Weights of a small transformer language model: RMSNorm before each block, 5705 steps.
Each number is 128 + 24 x the weight over its row's rms, rounded and kept within 0 to 255. Layers, rows and columns count from 0. Numbers have three digits each. The size before them is the row's rms in percent of the matrix's.

# layer 3 attention output (transposed), 256x256, rms 0.0974, rows 182-255, columns 192-255
107:145134121132115144124137113058126128124121152112128164131143152141160172098140133129151158081138108124099127112127134133117133096120116106133073172149154087183113120150157135157131103122105143
113:123123102095143140144119130130095138147142130120098116114135069094136115109143177122167169104130106114114152104177114124123114111145116121082112172201183158089131106122117113148129128091140125
114:129140141147151132181117184110090097137211140090133143158105112123137144093093083137104154099146134132134146147156127140131151091121165102102147130150143095082111132096134142142108111139096105
106:128088147110141109113130116129114120088077134145148145125136137085119142122182100118146084152150138154115100127126132114121132119119138121133094096106102132111124150145126107118159119131211180
109:145138070161162132151111107090111143124116152125096095131165118110073141137098121111127136121106159112135154092111126090168133115165077136165134114096110155142132113154130110131155112167147112
108:069094149142152169093146117132146131135094148122113105125140153154126128105118077146095102158124078139152119106187152104144134096159147103130087172130114134142154119128137127115123162124100097
110:153148113180108129128158140129114139133168116105107174155100147113064165132118139132161103121136194164147160150124155106139172162135154120064188106148159156105121144176149124133092105118125142
112:174159117136152183175154084105143109102130132128113155136090162140175136142104119140109148146125171143115115123089137179133117102101183157141126118136138132131160118172108145121104163115147117
110:141123119096154128118135097115108115197169112120140117118153167158143143120131094133138157105105128144108126142125162150124152128142095154169135105115123123116107131153186121128151148100119111
110:126141107131144128129132189120110170104143163154144143156118126137122105112138176131144114117117142182143138123161120124090087129159110130154096116151112132143085061121137116158142125113160151
105:108190110111128124117102145118131064111042112147116142138146127117155118132116122098119125130150168143133119107136121139101124138143136134114113126142158156099156141110145148117119139108129093
099:095135181173115160162126118134135134127121116138198129110153161149172152069101097130141155111141170088104122178136102136111159125097120145138167097127105160115121082104162152091121114105136156
105:129103120136143125117090108128113099090117153100117125118142123157101091128084142144130131113046107126151149151108178120121127141155118141196114101137132100127137163122072119130113125055105155
109:163141128129127142085132112145116115107100093160097153127123145145088158088123143116135147084126120090125127147123104144102121078081136175127142137153090082157123091161139130069115097135153171
093:138123156140122189087090105135103124120149143168127128135140068141129126124136103142120105122138118121154128185170133096112118111111127150108158131098106149130054164100066115128145099128097136
108:080150170098129139107165135145168152148123148115121092119104103079143129114157133118121106093094142122132147083129141131094172135170112125113117124131124160150154088145117161110147144086132125
108:130165114115130039157118145112100151169128118107131109114146130167132121154141104125101134101173142124125132124115090150155142120145130178120158151119180151099137153124147105122110145115053136
116:147098154170142124080116119167139144125130138125131129143147124122152117175157094098145155070153160149129112125116080122135125123142107134126113126162137112165148126117125150148134134131120138
109:151133181138138136160157060113114131125167084118138163112153144153114127135126082148150176102135138141133130118149136118116102133105159097087137137163128115144167148140143145092087176124124125
106:122127154126144164130087086123116160147104148136124126151117137103150156116097146124109143114154148132109123159115118119143151112104102138123128104117105111116132093121123136137149132148163126
109:134099112117169104163095166125092110093152110163124108153140168082129188119105147103188150103075111111115115148078142125111131114088147131091103113113098143105129117105085130133097140136131114
115:126124153150153129145096147134102133116115103124128107140135147145110136130151112154128140103119089121114126096136128130158090135140151128135087138123115105102133090128199145080111173128094138
077:051107117061165146139120102113130121149180124093117094173145101117110138141150141091109120106123124129113100136135152164103154092147166128152139119142138137131091130141114163138146089121118170
120:114150097070131136105158139141144113114182113123192145117148113157106117133118158097145115151120111171101109118133147148132142139117142119169106140140101121156126149148123140100163166159125104
094:089100151128112173152141118110126118128138123110181160136106108087090139138146160139115124092132112103148129143149174138121169133079133115104115144135098109098144104186136131139103116150151157
098:097097135071141183151102110120107130127132116125117139126133127122116179171119133113154131076122101123126126140111047124130161125167130119122158127152134145170127096131155143176069125116154151
097:193120115114117095128142107148158112092159139113126144103128122122083105064110074127096110123125131119119138133087128126115102101177144131143176134129162148095123140080132149084131169130082142
113:165168184126141089114114082080124112179132154129107164122131154107190076091122093139155103108122149124137120094110164126127130146168087127079114120107132150118111102109127132135129096115130129
085:116152141104129120132119135164126121122178154124162128121164131108173107165117091125142127123141134151103128116108127138081050108161126103109130174119150131112124078151138156143126143136106133
095:123125119126169109134118103126106112143111106105086132171135125084163105120112120125169125122090162172080143177128069115093145160148103106147160135149094120148190115116081155148084122141100098
107:117144100191103116098132104124142110145111083140162141093125147124106123105100126174146153149147133135133144163133126127137085152136164144136107112163129144150101163144141140146131072140108145
115:167089131170114079151108159126106123091133111116164156135119124172118148106089166170128089146082140141133127133210109160140171093137140116135156155172131120145101148143146107130127125161139140
102:095137118150092114141159151134131133105127086104147158156134106103179148146158098117122127130107155113103131111112107089139167145137095111142100153113127094120113144140163136098140099081113141
112:136131130146120154148137133134124113094134168130179169146143102137112084104145119133119160168140132127171112168111141134096133096140158175106105102087102092142108105148142104095121142102139078
064:161113186120131101131134119132118105120143127161142181119130161150156125133118092176102146098124091160112138110127135136104091155120129144133125162152162145132102151137137134152119166143131119
103:129165157124106153135134107100173070125154146116127115073103113110111128161098117127136127152125117107149114088150085126124119107168133125108174147075099161114134101151096139134163130094159116
108:111119127162167186134177104082105110119114124115132128106103111102151141136094141136125152152092123140091135119136126132149094132049141118092123160145136085110142193136145134057142121159120125
106:120131117119110105097116139111169079113105130132130104086156137141141149102112138113134115114120114108151135096089108097092081134104118133130113132127153094155082118136142108135145087160125125
102:155151170086135119112143085161139090086135134106125105142155081120131104104121099172145158091104133165144117115108088105118142114120136116106126074097096139119142108126113095131119122105114131
107:175155097112086109233085099111111155150136114136112086162127130191136133085142115151146148109148147106139147149095140136116140137083114122151081130165104169139126157133162128116116093130100118
101:145129111075138149109107124118101102106134120124171143117117128122074103084132112090131117132130119162117130108136143117136131112173137158096127132130095130120153104113152155108157117146108107
110:156148140127130126136149123093132105102167116088139063162118086176135151102118122087152119158142155129138106153120092117109124134111156116099133113118106112135147092142115119130125130090104137
097:117116053125150126104143097121121099130126111128133109136129145112121127143128112138087101160134131113133125196141110134117074114066087138130120111111068112096114117101096139102141120125152088
094:153121118124118111151087171119134164154141142116123144037098149127128112144095092143112140125162112127122131121172103123125116105151078136108120105117089105082120130140190145121159127119112149
109:088139124160167144141129136150126147079140133135138090123144142138117144154130160121141108109142137126120126088141178153091131082103103117090109113098131140144100164107077142129099162145155167
105:137134094105102150109140143089140154150105119106136124142154146157124128117096148098115145123130174121172131106146087136104122150140131105158112121069138142090117130143103139088142121171123165
084:145095118140147145150103105115101125163125167128094122134122144156141120108130094124115159114123121126131111116126108127095129128174143150137219155136120132085136157174090122148120130158123121
106:118098124127105097144118088132161121123136129116112122152136115083109124120182187152110117080104147127155124172143093107138108127147142100101153130099084127154132057103144155143111094131143128
061:105164145163111093162118106138157103135154119118177097091114144138179118129110127162118146114091153126130138137093123109097106191157102136120174119127171086091149075140119106148113093116132123
102:174186132158120155072077135113110120157191124124158122131145119125124129137137101135171093132103119122111107164149104106159115132112103099136134129124118141161141094061120116100141148144168141
106:159132125150121144134092155157131114167100125125147125117160082159130153135198131114134135194153119105129122123121138103134123094156136125117084125104144150140105116077128124119084081129086146
114:122144139150112159146123125075119118161158126107153133112171103115103124080139149123099145161138089121129100104114142112123136133111131121144123115141139163120092094100107122115142103128160133
056:145126158135131106142130147153104126148139119128158175131106091098168135107113125187158187124123148145113144158125122128096121150127144155100094154110179184082121135142116120132137154101118129
113:152112107119149153100110114163145200108144134126116128144134104087136117131163091095146204132099116129123144146111105135144136138181092092131114117115108129071137163136136115106130153111146127
108:103103135169145122106109121155158094148162173137153098138116156138110137152170139131140158138145108136130148158163132130137090102161141098124103120123099128097135130135140110133081157160149122
106:119102125125136152150113192142148112128158137112152122108129110104087130146118100127109121135126156163141124151095138123100114160110124135179117143157137088143146125111121157096097121139119101
104:133106115099124177133121113153128158178108197105139165115117153138151119142111146133089129111121183151135120107099121142135142094112120126104113150110090085119158126120095090099161143174060147
111:132136094148126122124120104119114124120178119090118112093145148163189169105160169153206145119140124125132134069138136128120097131125157118106187139067120135087151119126127107114114136130132154
095:144142116114076119083148124112157091145102121145136158151107124121131102153111110156120085131124124131147142129076119091168116077094137146099150165135081110143112132143123126141085100126116146
110:117152155143146110091140108124144119146138093150038138124126138140115096142108110136095123131177133110097127122130205159069152134098132162113161109119170142137123156095122137072146138135151102
112:110112131144125109136141111135124119096116151166111107147173100118139146096113129140146091134165094169118163107099148137149078152117120138119108125122124167166146153119135125126116132150129104
109:083149082173152074118141099114118118132113129131169181095150086158086125103125163107145148118081085159159167125132114123064111125170144131124149142083134123094181137157108162126125163164182142
104:126103123136116130103138139134100104087169120156145114130134162139154088143111125167109109174145185144140100160098076112180105101159120125059120146141127212138162121140077126121142129144141145
107:112174183118149114121142126134096169140104125118105142095182108112144137137111106109160105172102161164074123072167137115160108169095124114126151121123101093122114120140117135157135098099129120
111:076156101138144126077137110141091152102116145122157104101075129148156116086164144120134143192067076120115152121100121126119125115110124113075076116136159104105144140168112143172126140158120119
115:104141108153153147166130178125119126150128069115185137106130158093095150136156113146130140106115133143108129136169123114171158142103146132159158091146132121107119135132091150120112122123110149
106:148121085142167092117151110137123166111108119113148139080125076146149105124119123151159111156109108151129133155161141146108125165078123115115152132121156163111130120081155106095126132106121154
100:126176134141125159129114098160158119098121140144150130139139108118121104090148090114152118146127099135152124170108132126136134129161128142091129134119097086111142095079115126132147107103092132
079:211104122124133155133145132157132157172140106119156101138168148113087133153124173129157101145083098130135091074121108098102106092140133132120131157129120117155093140128096140125138114148121117
112:091157166141090144079126081156119095111129147118098077110121111129125131106117166154122089145163136159122101115106111133134098129150130124097121133164131178110084132173125095089156141137145178
110:111127099159145148131105133095142120136153082151082150136137114148118143109157102180147104146151141088126105094145084131134149156119147157139128123118125118109122140115122096142094132120211116
112:135136080122121123132037122128131168116138156145147096180097091127104083119120149124051085118148097127129110089107135140112104115136115134163136133144118104092120123137120138132150127140128094
104:109164113198151117131135119141120152164200122180087144182120072121118099173130127162133108131137125159098060106138136140099148133108150127119141148117149118137120112139135149176103122120143116
107:131093099122147108163131089085140154143119098126118132148106163138146167140109089151151153096069125104126127103103122135123115103142168110142103117109145147149173136093114128152119110089118200
# layer 3 attention value, 256x256, rms 0.101, rows 183-255, columns 192-255
106:120126101096138148135128117100117135163134123115106117119118075107117123102136171127165163087128093105129124113179112122124129110133105127085128189209171147097152107132115122131137109085158126
107:116135122143133130186135175122104080147196135098114141170111117141136132086111090150121159090150124114171174161139124134159141104108172105108158140140160111096114138100134128134089111149096119
104:131075139108128117114128118105121106062094136156149143135142143096122128117192112131157083144151143140108112129142139118115145118116134139116112098116126141099128139134132115137162116138213181
111:134149075161170113148121114097149140124138144124096114124158123126070147126104131109123141126113162100110154108123121113137121121163072137153116118105135154143133099145117110116161104166134122
107:069098134145132148095155126124150101138105144116096108119153146152123112110132078163102096175113091164157118116182137115155122115160141123121100148119114131143159113131143112126125174109087088
111:130151103163086121126146133145126151120166107111118159168070132108058171142111163126131086115139175175142153137135160091145142153130140120067172105136139172101130145164151125149086089122144129
101:169178114125159160164151084132154120090123103112111149139097148128151144140098118140114148134114171165135146117103112173150110100111169145149124129116143144130140137155108137132102157134150120
105:149125101090151126104137093143150102195167123103135107110160147150126157108117093110130140119116123142089137138126167142128163137131095147166159115098139148122113126155185112120163144115116117
106:140160091131132116130119196118136170109156165134142145146113130136111079083136189138141107120127150163137151132162111118088088125152113117130108119162123144114104083119133122174161091115156150
103:095196111119141125112114146134124051110033116148098137160140116106144138138103102094137139112147154144136097103143116142131134140149139145126107137135155119119157129091148137122098126109134113
107:100134187179118165140130121144151121134136127139189141110150151145167155088101107139147152114129179093107131157130100131116160111080123150123155081104110149119123102117152155095132116104133146
105:121102107134139118133097111128116098082116150115118123136149118168121104121106160145125132120060127130157151163101165112127113133179122152179129111141132125127125167126082116130105139056107172
109:142150107108126120088138128143145110098103110145091157121125146139076154071120141101123147093120132113110134149114117136109114084095123164114138159133107079145118095174118118083114094150147152
104:130125148170137165100095101149105126119159153126121137146136054147157145121104092130135100119136117128162134182189155071121127120104149144126145153132123157128057172113082088106105093116092141
111:095154170111119160101157134156170171147120152123104099118115100087140119116171124135116111093113140108114177077139139146102167116186120155110125101128097147149143100147119156107141145083147133
107:115162129117146057161135131115100142167124125107124116127140135175114138143140111092093150104173154122131138128111086142145138119147138187135164140111166145106114128132157109132131141125064138
110:156107138172138126101117114144141154109130131101126122121153110128152114172158093091177139062150152139118109121125089121146136143135089147128129133169161109151148142122138141131129130135135120
109:155137180133145133153146084125127138125151101109124154140165130133114136143119093146132164120126128148112146131140151131129106142116139106096137130153101129126163150144128160092089161129132112
107:112136151134138190136091078121125139145098149128126120148111151122122124103088150115128127097148153132147125154107121115138158101105107128140132121131131128100138080122138128151151121150157129
103:134133113101159099156109156126109097083155080137131089141128152078119200117131156096160124119088106119127120134084143122123129107100126120088097111095131153104129118104081131139137106141135108
113:114111147154147134139085153131111137111121090131140102140140145140104133116167115154100140109124079128125138103142123120157083132131135129132107125107110099109126097135213158075122173133103143
105:056117144078160128154120115126125109144187116105122120170156085102143129138148119104118116105121133133088112128129145168093143105151166140158128127149156130119107121150127138121133124149105181
111:112154117078135154111170139141154119098177132119182128115168101160104106137160139102152124171133135163103110126127152129126147150118158114169123155146115114155114146145124127123178163148123107
103:094105153118123167148151125133109127114143132118165161130107131098100100133136152109112141116126112105141159121151145124097153150082132125119129140143106127081141100169150126139111154163148157
090:120123152067143169138123093122111139117132107130129134119137127124127187158120145123141115090143097120102133154120036138114144131164115157118184112147165145143125126130161139168108139135140148
101:202080106129130091137151092149159098100154146133116148098121144122092108083121074129094088103137135125141137130087127125133125088154175128150150125131145136123135128082117143082100155129086103
104:163178178134154089112124116073114110166122147165109153118128143116175078099126114148157101092119163143143133093109147124115141147161083111108116122112125167121083100110133146136131085090138142
105:101141133115122141132098145142149126139167140142164138112154126117142117170128086117149115122153147143127138087102135162084062099131125074073122157147139128105145063141122144156123126131122127
105:113138125125174115134095127118126133142115110103099135168117122098154098105105133131162114112111169150097131174136078123104157150148101089132150140153092101156168125131085156142094099136130104
104:113134114167128137075138120112105120142102103125157145100118154123107120115100118171137170159143153139112163156137135128112098152136154128132112122171118172129102174163133139162120077141115144
109:158091134149123085122106175117098111101135123108141164150112129182118160107099174177116091164090148147115116116207112174146164120142140111132160145178131111135114137143113093115139125146123126
105:094127119144109131112154129140136143115135100104149132166105110121165142144171100120095128142106147123072137101104121094128162127143109104140105153117112089118119134145161158112166111096123139
107:126127125144145152148146122130122120104132169137185163134145108140097092103125130116131143164136121152186127177113136114091133106143163146113105093096101098141105080146144096102123157103154075
117:154106165123122156079110099102127103096137148164152157131133168171106144129142103156098146082142098132132122099119129119117118154126104131100135172122124127125115173124112154145151138113147100
105:138180166116116156138143114099157071137145156106148118073122116124113140157098115141140124150125133114146114091150086112133120123161156113098186157076116135109135095140086119129143158075160132
108:104103135164137203145150108084129113124142094118122124106098095096135134121078141150122145161075128113088154115125123141147104121056147116095124152165121095122142191115149125065150105155104116
105:121110122136122073110118147121156066114103124126123106097172139142156158112120139103119146118113114115109122095095131113099085127101133133137106132143150103161088112143156100127118122143120125
099:161158181098163110117140099158127094085134135123113106135168089126164105101111117155164172082083142161145124104114100103093140119123134115122140055106095132112141112121124094132134162122097149
106:167147095104085107207109097122107152124128124150126098155109139161134148082144111143144142101160142120135129130078134165111143153096093126122074125144102159115128161128162132100147119129092103
113:151139114081155141119112138117106103105134121133174137106109131114088113089120107102130133110124121161104138104147137138139135105178150158092135124137108145095149118118150150103165131147099113
105:135145120146142113163151136091138123110159113094132067147116076157139143107109129092177133140127166128152098160132107125085129114113152107113119141125093118143146105156116121112107145097102140
105:104121037132147108130134114116113093130141118108123118131133129124132117141121101148111115155131138122133140200132106133129095115067130133147109128108084130093120120100101124105124133147155103
104:159122117130103108127093152095139150171128152118133128063105165136104115143103088142110124123159109136163117135153112092121124096128096123120137158107098096074144128136189158157144104118121164
103:078125129155134144142156117148138159078143125125142093129141143139117133149125154132130117113150133124106128088150174160075135070115085134086114108109130132106092167094081140139092168166144166
105:131135103120099147119158140113125197148119129090140113139149163161125132119085136089109156132112180129168133114170088116107106144131140106159085126085147138093090128154119108085142119176129149
105:149122131139150157139112087104122110164132139111106123126128129154138121106145086129104139105138114129173115108128095109127132123159114145134204163106148127074137142169092137141135108163148122
104:119095113121112102135111113132140129123158142105111123152149123085129107136194164162127125093102146149128115176144115128151103133130137111079154144120095123147101081127153127142130088163143133
133:123139128154130144138100086105153114144143129118174096104114156161130141124153130136143146092103147099149137112104135086117137149156115137108171091107116073107159105126121143154131075091164119
105:159184151155127147069094134105088132164187115133143142130150121132137114130152110142171089164107128125090117148140108131148118125113099093131139103135108144168159110078130115100132149163170153
110:156152131146114130124106155155102111158106140132148132126179088152144144156178128141130152201146116103133124113132116100127123108155127152113067113104139144130096120094123127103088091122076159
108:121139143161106183142125118052110121156147132117146132125186097124106134089159150150116132148130087118144102107136148104112140131113154119142121121144137150108104086106110108115114113125148116
147:157099121151132143098118102100100134135124133137154146144106130125120149113148130163170178099124139106151145131131131104125170113127140129090095147079122117110154155129105162120151115080145128
110:135132112113128136105118105156142193119166125111103134137136102093129113126164083092141198141098125136129136143095098148146126108185073089127130118101108139074147160137138118114115137114127139
108:104124144177139126126105129158149084151164153156134104140113166149126096149158144122160148137159131143162190169156129131131098108154135112120110131145096157094124128145144105141088151156154124
105:121076115145127151154109217160176107147160140127160115102117099097084128138113087109108138127124157148121121159089126114121103137113117117182103159181151094151153134111107144111091138139117120
108:133108122101103168139136091154120160172114157092135178109102153141140095142112124147095131121130183145135132099091100146158142100129124120093122162129105087128145105111103087097143130171085160
106:126137105150154101137121118129158109121188108110099126107130130150192168120158187141184147116130114147141130071128137112120105136105159122122178110065122148088129120122121127095114132129138149
101:150146119092082124108139150122111113143111138140121160149128142129156085143091115149121105127136133150123147125086127102155128095099157137097156152149108121126119126138117115130083158118107136
107:118138158152156110110115136120142120149130104159044147101135138138118125159105112139073116141168142095089127123136211135071152144117133112125155124119182140122123145090123131083125138137159081
107:123130107166122109135138101117122094096120147160128114133185097116131134101096141158139089133164105151113147096105140139136092136111105125125128119136111170154159153119160118123104135149117109
108:087157081180157060131145091124142131138103115123167182102151087154107142119125166104134146139094072182146171120130106121085098124159157142120138123086130126105166159148102162120123152182174146
112:127101126130147132124124159110096138092174103140130117125120142163163108139132124190123104155153175133133105147123081123197113092167125110076102119142118196139160119148094136117139142146158145
107:108148173115145138125133125119098168129119112134110135098181119115131133126122114114160101165120151131102105073159135123152116151112117094142154139134098106121102126151116151158142069111126115
105:068164083138147130082139103132086147091125145124164100098087139145143105086166123112144142182095088115143162116106100147130154131106134119083100129150156103100144131159110141173115129173107121
110:098130115156167165142107181122123116140127085122166132113112158109086168141161111144122140111123131114101129158166133096154148128117126141160163093124110132107123144113104154129133125136091168
104:146132103141187116111139122135130172120089135110155137085134083144123112126106129142156118159112117125119144145149134130088137161063118116116151118110138164112134125066143110095100110126138166
105:137181140124123133149132124176140129109132122143151157126129113128150112091159092114167140149127098158135156172114120131115128106138140147109125108118104094129136099074124118118127141104095135
112:212100128121130134151148141166124158200136089108159104138168133100107130153111164147142102150109114148112086085105104119106098101151156119113120159154130130155098137140093128124126122133115133
106:098153162153073127089117078143108098125131124145099086111126109126129137122101157158128096126173124140134121113109096132139108137158155122096116117177133164109101130153122112094121144114145184
108:127113108149179142124120126132135122138150120133074141130118120152130170089156120183113120158153117115091074107138094126121138153121145163138117089117121126073124145123118113135115152117203116
109:138139078118114131128031115114127165129135165132140098167122100142096077112118147088064103111134104105143102079106125125128126118140127134167118136145133097106125119116124129135133146114121094
111:107158111172160127158112144149098145178202113165083168176117067116139109157151112163144104132132133151091070115131150165081139147115135110144152142118147131138111105151135140172103119115156113
112:140110112115134120153140071099143150141128118131107125154096149133137178151122088143155138106068129116112115086105140147126106115130159114139097105108141136137159154105099120166121106111112187
# layer 3 MLP up, 1280x256, rms 0.0777, rows 0-33, columns 192-255
105:145152139099135150118141104098130155149138111134122109130151119128117131134106090111110105174145169171098099102111144142129161090156130114114157142111171164129128133103153125165120127114145180
098:070152131113119129138106118143164132113091098108093119158121148126123127161174110135152151162094117131136130090169127149188137140125143157146134141123110147103120126117111110127086193166143137
105:168118145062135176123065154146143105168160078098153103118126118150110124095108145111125104123075100150147104084101163132151135136163115140163123140146108132128088107163146121091107130156116139
092:133127135124151139098190133130134142113155131140115090122108141108104161162145107127149125107102077142130105122155123110165101136124119120172155105114156160114127136137193107154154087134122145
100:113154131179132140123148141139156163109160132106096107129140128095134140136108129137082107153145144130082117134133081149163137125090096097134138127183094128105151116112107122130115134145091129
105:159107114126121125075123141180125120161151130092085117116132118092128100134134117134096154108094102119117159112182121155091130103134149155105124084134129103096114089114137127161127080130098121
106:116145143068122161138153150141124107147108105134106159162134137130128137132106129114124096121145078105101091083152146154123120117127129123131113146172146133132084129158123071117138142138091100
107:129132179154154138184146114151119161145161134125162124162094107083092152146163078124138112155163148113112100122093111102122121133120098120148158117143105107118139132129127088120127100159109098
091:120121122118104136134109172164139124119081065138101117146121134126134176131124136134125145095165127115097098134145129168112080139120149094128084128122118125117116135102099072104100120121127131
104:149106140150123114184113133120146122137151120091114148135111124108165121184103098139116124150167120085126162109122165132080119064143140136153134132147089108156129115137144121118148105145095109
105:114126157125135173077097130152120112139166114102127147136104126077115120118144147133129123152108114085144102158155129162149112111162119157146143122159097129128117105118120112103132114172116115
103:149120125110121110096145107130137136096111151117131138108100128118129093149149121152124139128141155184136113176125101136141130129154106155146142120128136133129109129150118118130128128170085181
112:128123131162162151102102167180131157138139121131111150151152082121119117121109115127124120110150121136104085110149101153114128099131140126126103091124174098100143122103158148090129108142101147
107:079190133128110170112144135138156133116134158121091122169151109131123081167142117129118122111139140168162168094119089120124103133157095154156120118167119097083104130115140113122106142120125142
096:145129105123126130132115102125130114099114115105174161170076135123132114142157099123120132150093131108149125115124130148098138148128137115159097156172158140132105115139107106177083127122086142
099:135141161145125160145135088138142088106086128104069124182096121128155125133115107139072152117125140116121117139123146111098179112113105120115109145124127122157127130145122130157153134192145116
102:083116144100115132134128162129101098090094109137123136112159090090120144129090125099093086117089142121132093095141125136130115107136132125122145139132148160164096098112152133132116143140115200
113:087174125117124107127120112133097158129094128112122102137141134141125081122156141129127114099174119127112181117116144097105055142143121093093140169126142132128146033106115135146123127148108154
097:096158139066159157125111119144167114117122124149166196141112103151185138121149172121154098153108153111089129129113118193134107097128102114179124110122077148140140100163150124103075098113086115
095:170172159159144142135118130133083168111143129099117146130137114133138122150145131141116128156095166114138103119127150103131137081115105110127150098140112111108111134151130139111119103166162117
103:091147118121113163098162159118142153114089135116093080134107112122132077102121100073102139142106132111103146162138139127142120176155149126141118101153130164118107108121108076126101161148117104
111:147068145090138165166127105102138172123138152084153128131102111129131127094122121097120116129127115104132145156119154095130128152134130120172150131184113125184115125123143112132130100137164116
107:125151153141092197095077142135108130138128152118115137165130121105146073153109161116139130096180105148113087100140129159128103149119144131063131137135151116100125147099142087130084098150147102
105:121138124121136100089131145139101161146126107114163133118118089087143161085120160121151160188128131147121124100150127147149053133092099144119145141129135133070102142136149128123128129155135109
103:120123112149148122085117121090157116154149127126157132111140102070153133115167143103129151171162114135089133110157086130148077167095077098107094171175089130165124083152147103107126145143108130
092:126152125098147176135117113096083145076194099128110126142162133115114127113175163134107102122151124113128117141171149129157133115148124160155136086122128125139134124129168138146142143142103158
100:146099141121135109182155142136158140129074101130122125153162135131112130177138125121091104174087149161124137132084118151189094133125118103167107154114095147170136139135141118144112130159111137
101:089133149154103134131117114165133143113115096106159152140118119100128110086127135127130137127096177136171125134156151127200094093108091105137123128161125136134078117112168136100116150116106083
110:125180154064154170107122152137155151121166105142128128111165147131095132171120113108136111101123108106105116080137161110086147115144154161146171116147145130116103145138136134156150144118116120
104:150155148103114138121132136126114150123130132123134108110137102120113071114125086050140111132141095096125128142091157134090099119173148086088158130123138139148097120180145110141106116153095162
103:101166128154123133124160103139125125114107130126129110128156130112161119148166182125146089104143119105110123166125092116121109096111175116122165110138145112163114115155110116165090126152040126
104:112107114133133123120096168140151133137153173105123148115125128130122104177118176098126142156104131132146115108181122111132123102148141080092109137118089157184110155111167128113114140137122093
105:117149166118109121109143154127113158137115135124150089093158159116145149149159151105119083177163133148101074089113120130141118091141154127098129133142099153116093094167183136100109113156098141
105:134113109131148115140159114112121083163136113120127160158139104151156125145119157133134087135091099126089111135129131150147145134123109106142166098095142153157050105128147134081131160131092169
# layer 3 MLP down (transposed), 1280x256, rms 0.0725, rows 0-32, columns 192-255
107:133156132150112164091150141089109093143135127132173138145069135121129126076136093112145100145111142086143092088088135131137091120068143157167096117144107118085145125160119106127144109153116130
096:112156159108116113125157128153138072149109130085124139140120133129082146110104112125128101096126120165132112161128166110156138104129119123148110142156122128118126108129136109099131091165103131
103:110152126153145109170145138111135114135132170146119140085121176128117153115148128130132161101108105144133105155158087173134108119157092125183126083154117149098108075077095163144158126103114133
090:112110181130161134144126106125148114116137167149142146124143093134095111160161146129127127157081139122136142096136128134155104150122090114147108114110069144129134142073142135140129155104140149
100:119102149160127123162149147134102145174156160068102084122120103142123122171162123143144105133133130125111091108112178099111098141128103104114100156132132118125130146101148056123165138134136117
101:102162135097104090128127094111134144116142139141146154111120155135139169091129095123169087133124142132146148119142093150109091143103165158104166107146098126115137130096115137090138110173114103
102:122144101105105111152155111088100134143162120159101137099154102106148139135140111119146130140121139166112077144128145162099111086093115166126126142180146097152138142145105144077127182136162096
109:143144120087107124164081134144138156144140144111099119118131123119080098146124113186128129163108135074120123134140148113145122135127080098152131143123120106118103184121155134162140141120150091
093:142107112111097128121192132115130160153086077162141137162097150118100100122169147140137151125104171158114112126112142127135129083142131115114131114103118099086104126085140151156137127128154136
105:113168172103079116152149126089132101127146167130135175120119146148113117108056101115090136132119114107113112135147160091113141130125121176147105099139158097129088123136129107131126119099120136
102:180114138105139087155092171087099097126158106192108115146146106143115141153182082099151130133161127133151127121146184103143141091096118120163123132135165148132175106114109157097138096113077140
104:122091108114084131115081171153123120080127175094107109102120083119115102095103120126099098140103142135136173184143126105126155168118087174146126111130153127150118133099117116149139110117112162
105:111148117091137120153126118153127080134139107131164116135095161153117159084144087155112168120149135110137142131118183104176132102162167127139101122203145114096109120096127179131077128135128116
105:111130096115129116134107135130155098137096174104133139129084105118131129166158142109116123157147123125131114144106113120121128125159151128126127119061128118132177126083118096137128086103107108
101:134081142123123110106147090097145122139080109114105135110125057099129123100165082133136111128085107135173118119082111124125133109109121123130137083124128158143171106086109155117117109127119116
095:124198088125129144099113140156113185136173110134105110168119102124117157137095121121107118145147132124091106135150152129074128163123108165112127172125109108175097117136076101112151153095102113
098:123144117139088157138132116143108117132136103143099130156099157120135151118109091132119122126099153148171129077133102145159122153116119095135172106098179115153113115171130139119121085113139150
113:158166126137119083117175116101120109134134110143115129133146119091175157145165124096136087123145128169126157161141145102128096183132147140161147084130126110127132080127072111126121133120159125
098:114113120111107120128165107143051171111119135106063116136173129150148132132139120166151089132123148135136141113138123124124110145144145133108100150147130143120113156130093146141170106141086158
096:159097143125140147146150137136049111119146151117130112127131106105106058094104153108137116085107119116130126168091125164130074122150123062156152101121149124113119097153140154144143125153151105
104:153088147129136128140123102113131106157119110113107154161163182139159158120113142169111134138114135117125133159132145159130126135138108127135152144139156118101093124134140191101117144145137102
105:116152146122110171119136147130108138137119179129126125144122106119152120179174114155144152129095141101145104085119114094132109152124135134155118120139098114091131105121112129102121139099125113
105:144121141118079125116095136081122137132140186082129131158142108148082117151120154104129162125179089142127111120105113094116123115119155130110120131114114124099164120107135059141136113137103077
104:125145151095127100143125164118125153089160133123134081124124133126106164150106162151142193149141088096109141107087102141134124132136113167167102115088116155101159131089129116094161095103095165
105:185119161112126085096155172133125123148089142114129085140123102111130151148100163120144066080084115154153109118122106119129171121154172112124092121130110099112120107139103122128132117109124152
093:133124115122103148117138150126175090127126170124081122120131099111132060139178117184125126107109126149152117134094119116078111114112123140121143113112120127124129128136149136135121072114149131
100:105061149163133071109105120122135075097137127187139099141122147141124133103117137148126127113113123109118124130114131160103127076128147125157106128113116132168104115165101118163148137093119138
101:096164125124103108099098148148105182099128075139148127130133105167109124158118149114094114119119147136137135133111130123140144129112134155140149147145137169104129138114122134146161133115108126
106:141127139186161160168173116126131097176129130143139203113132135095154159104131118114132167116109126152119135117151121129076117144114115119132109163105142103089106140146107129139182116123145160
103:127096121114097115137174162122117107139157142150127141160115149091143129145135146110124115146129113112136141163180129139135143117093148144127147156109156145100128120120143148124137117122149107
103:120164112143094108116153094136134114124150145112141138124142122088151150118141145165122136134107161146171110144104121141130120066138125132116121151137115100114120160115148153099115131146124183
101:136155160161109120114131106142175116107128160126161136135144119120110106152124095192108105150132128096127146142098068101112146160105085173093101152142104114147121159179155118111096092148142124
101:182134105173123125142150159122099116101128165143098116131181117093129137141164130072159101144101128119144109145121132132160109163098144147148115120100123129104130173129133133132159078167142147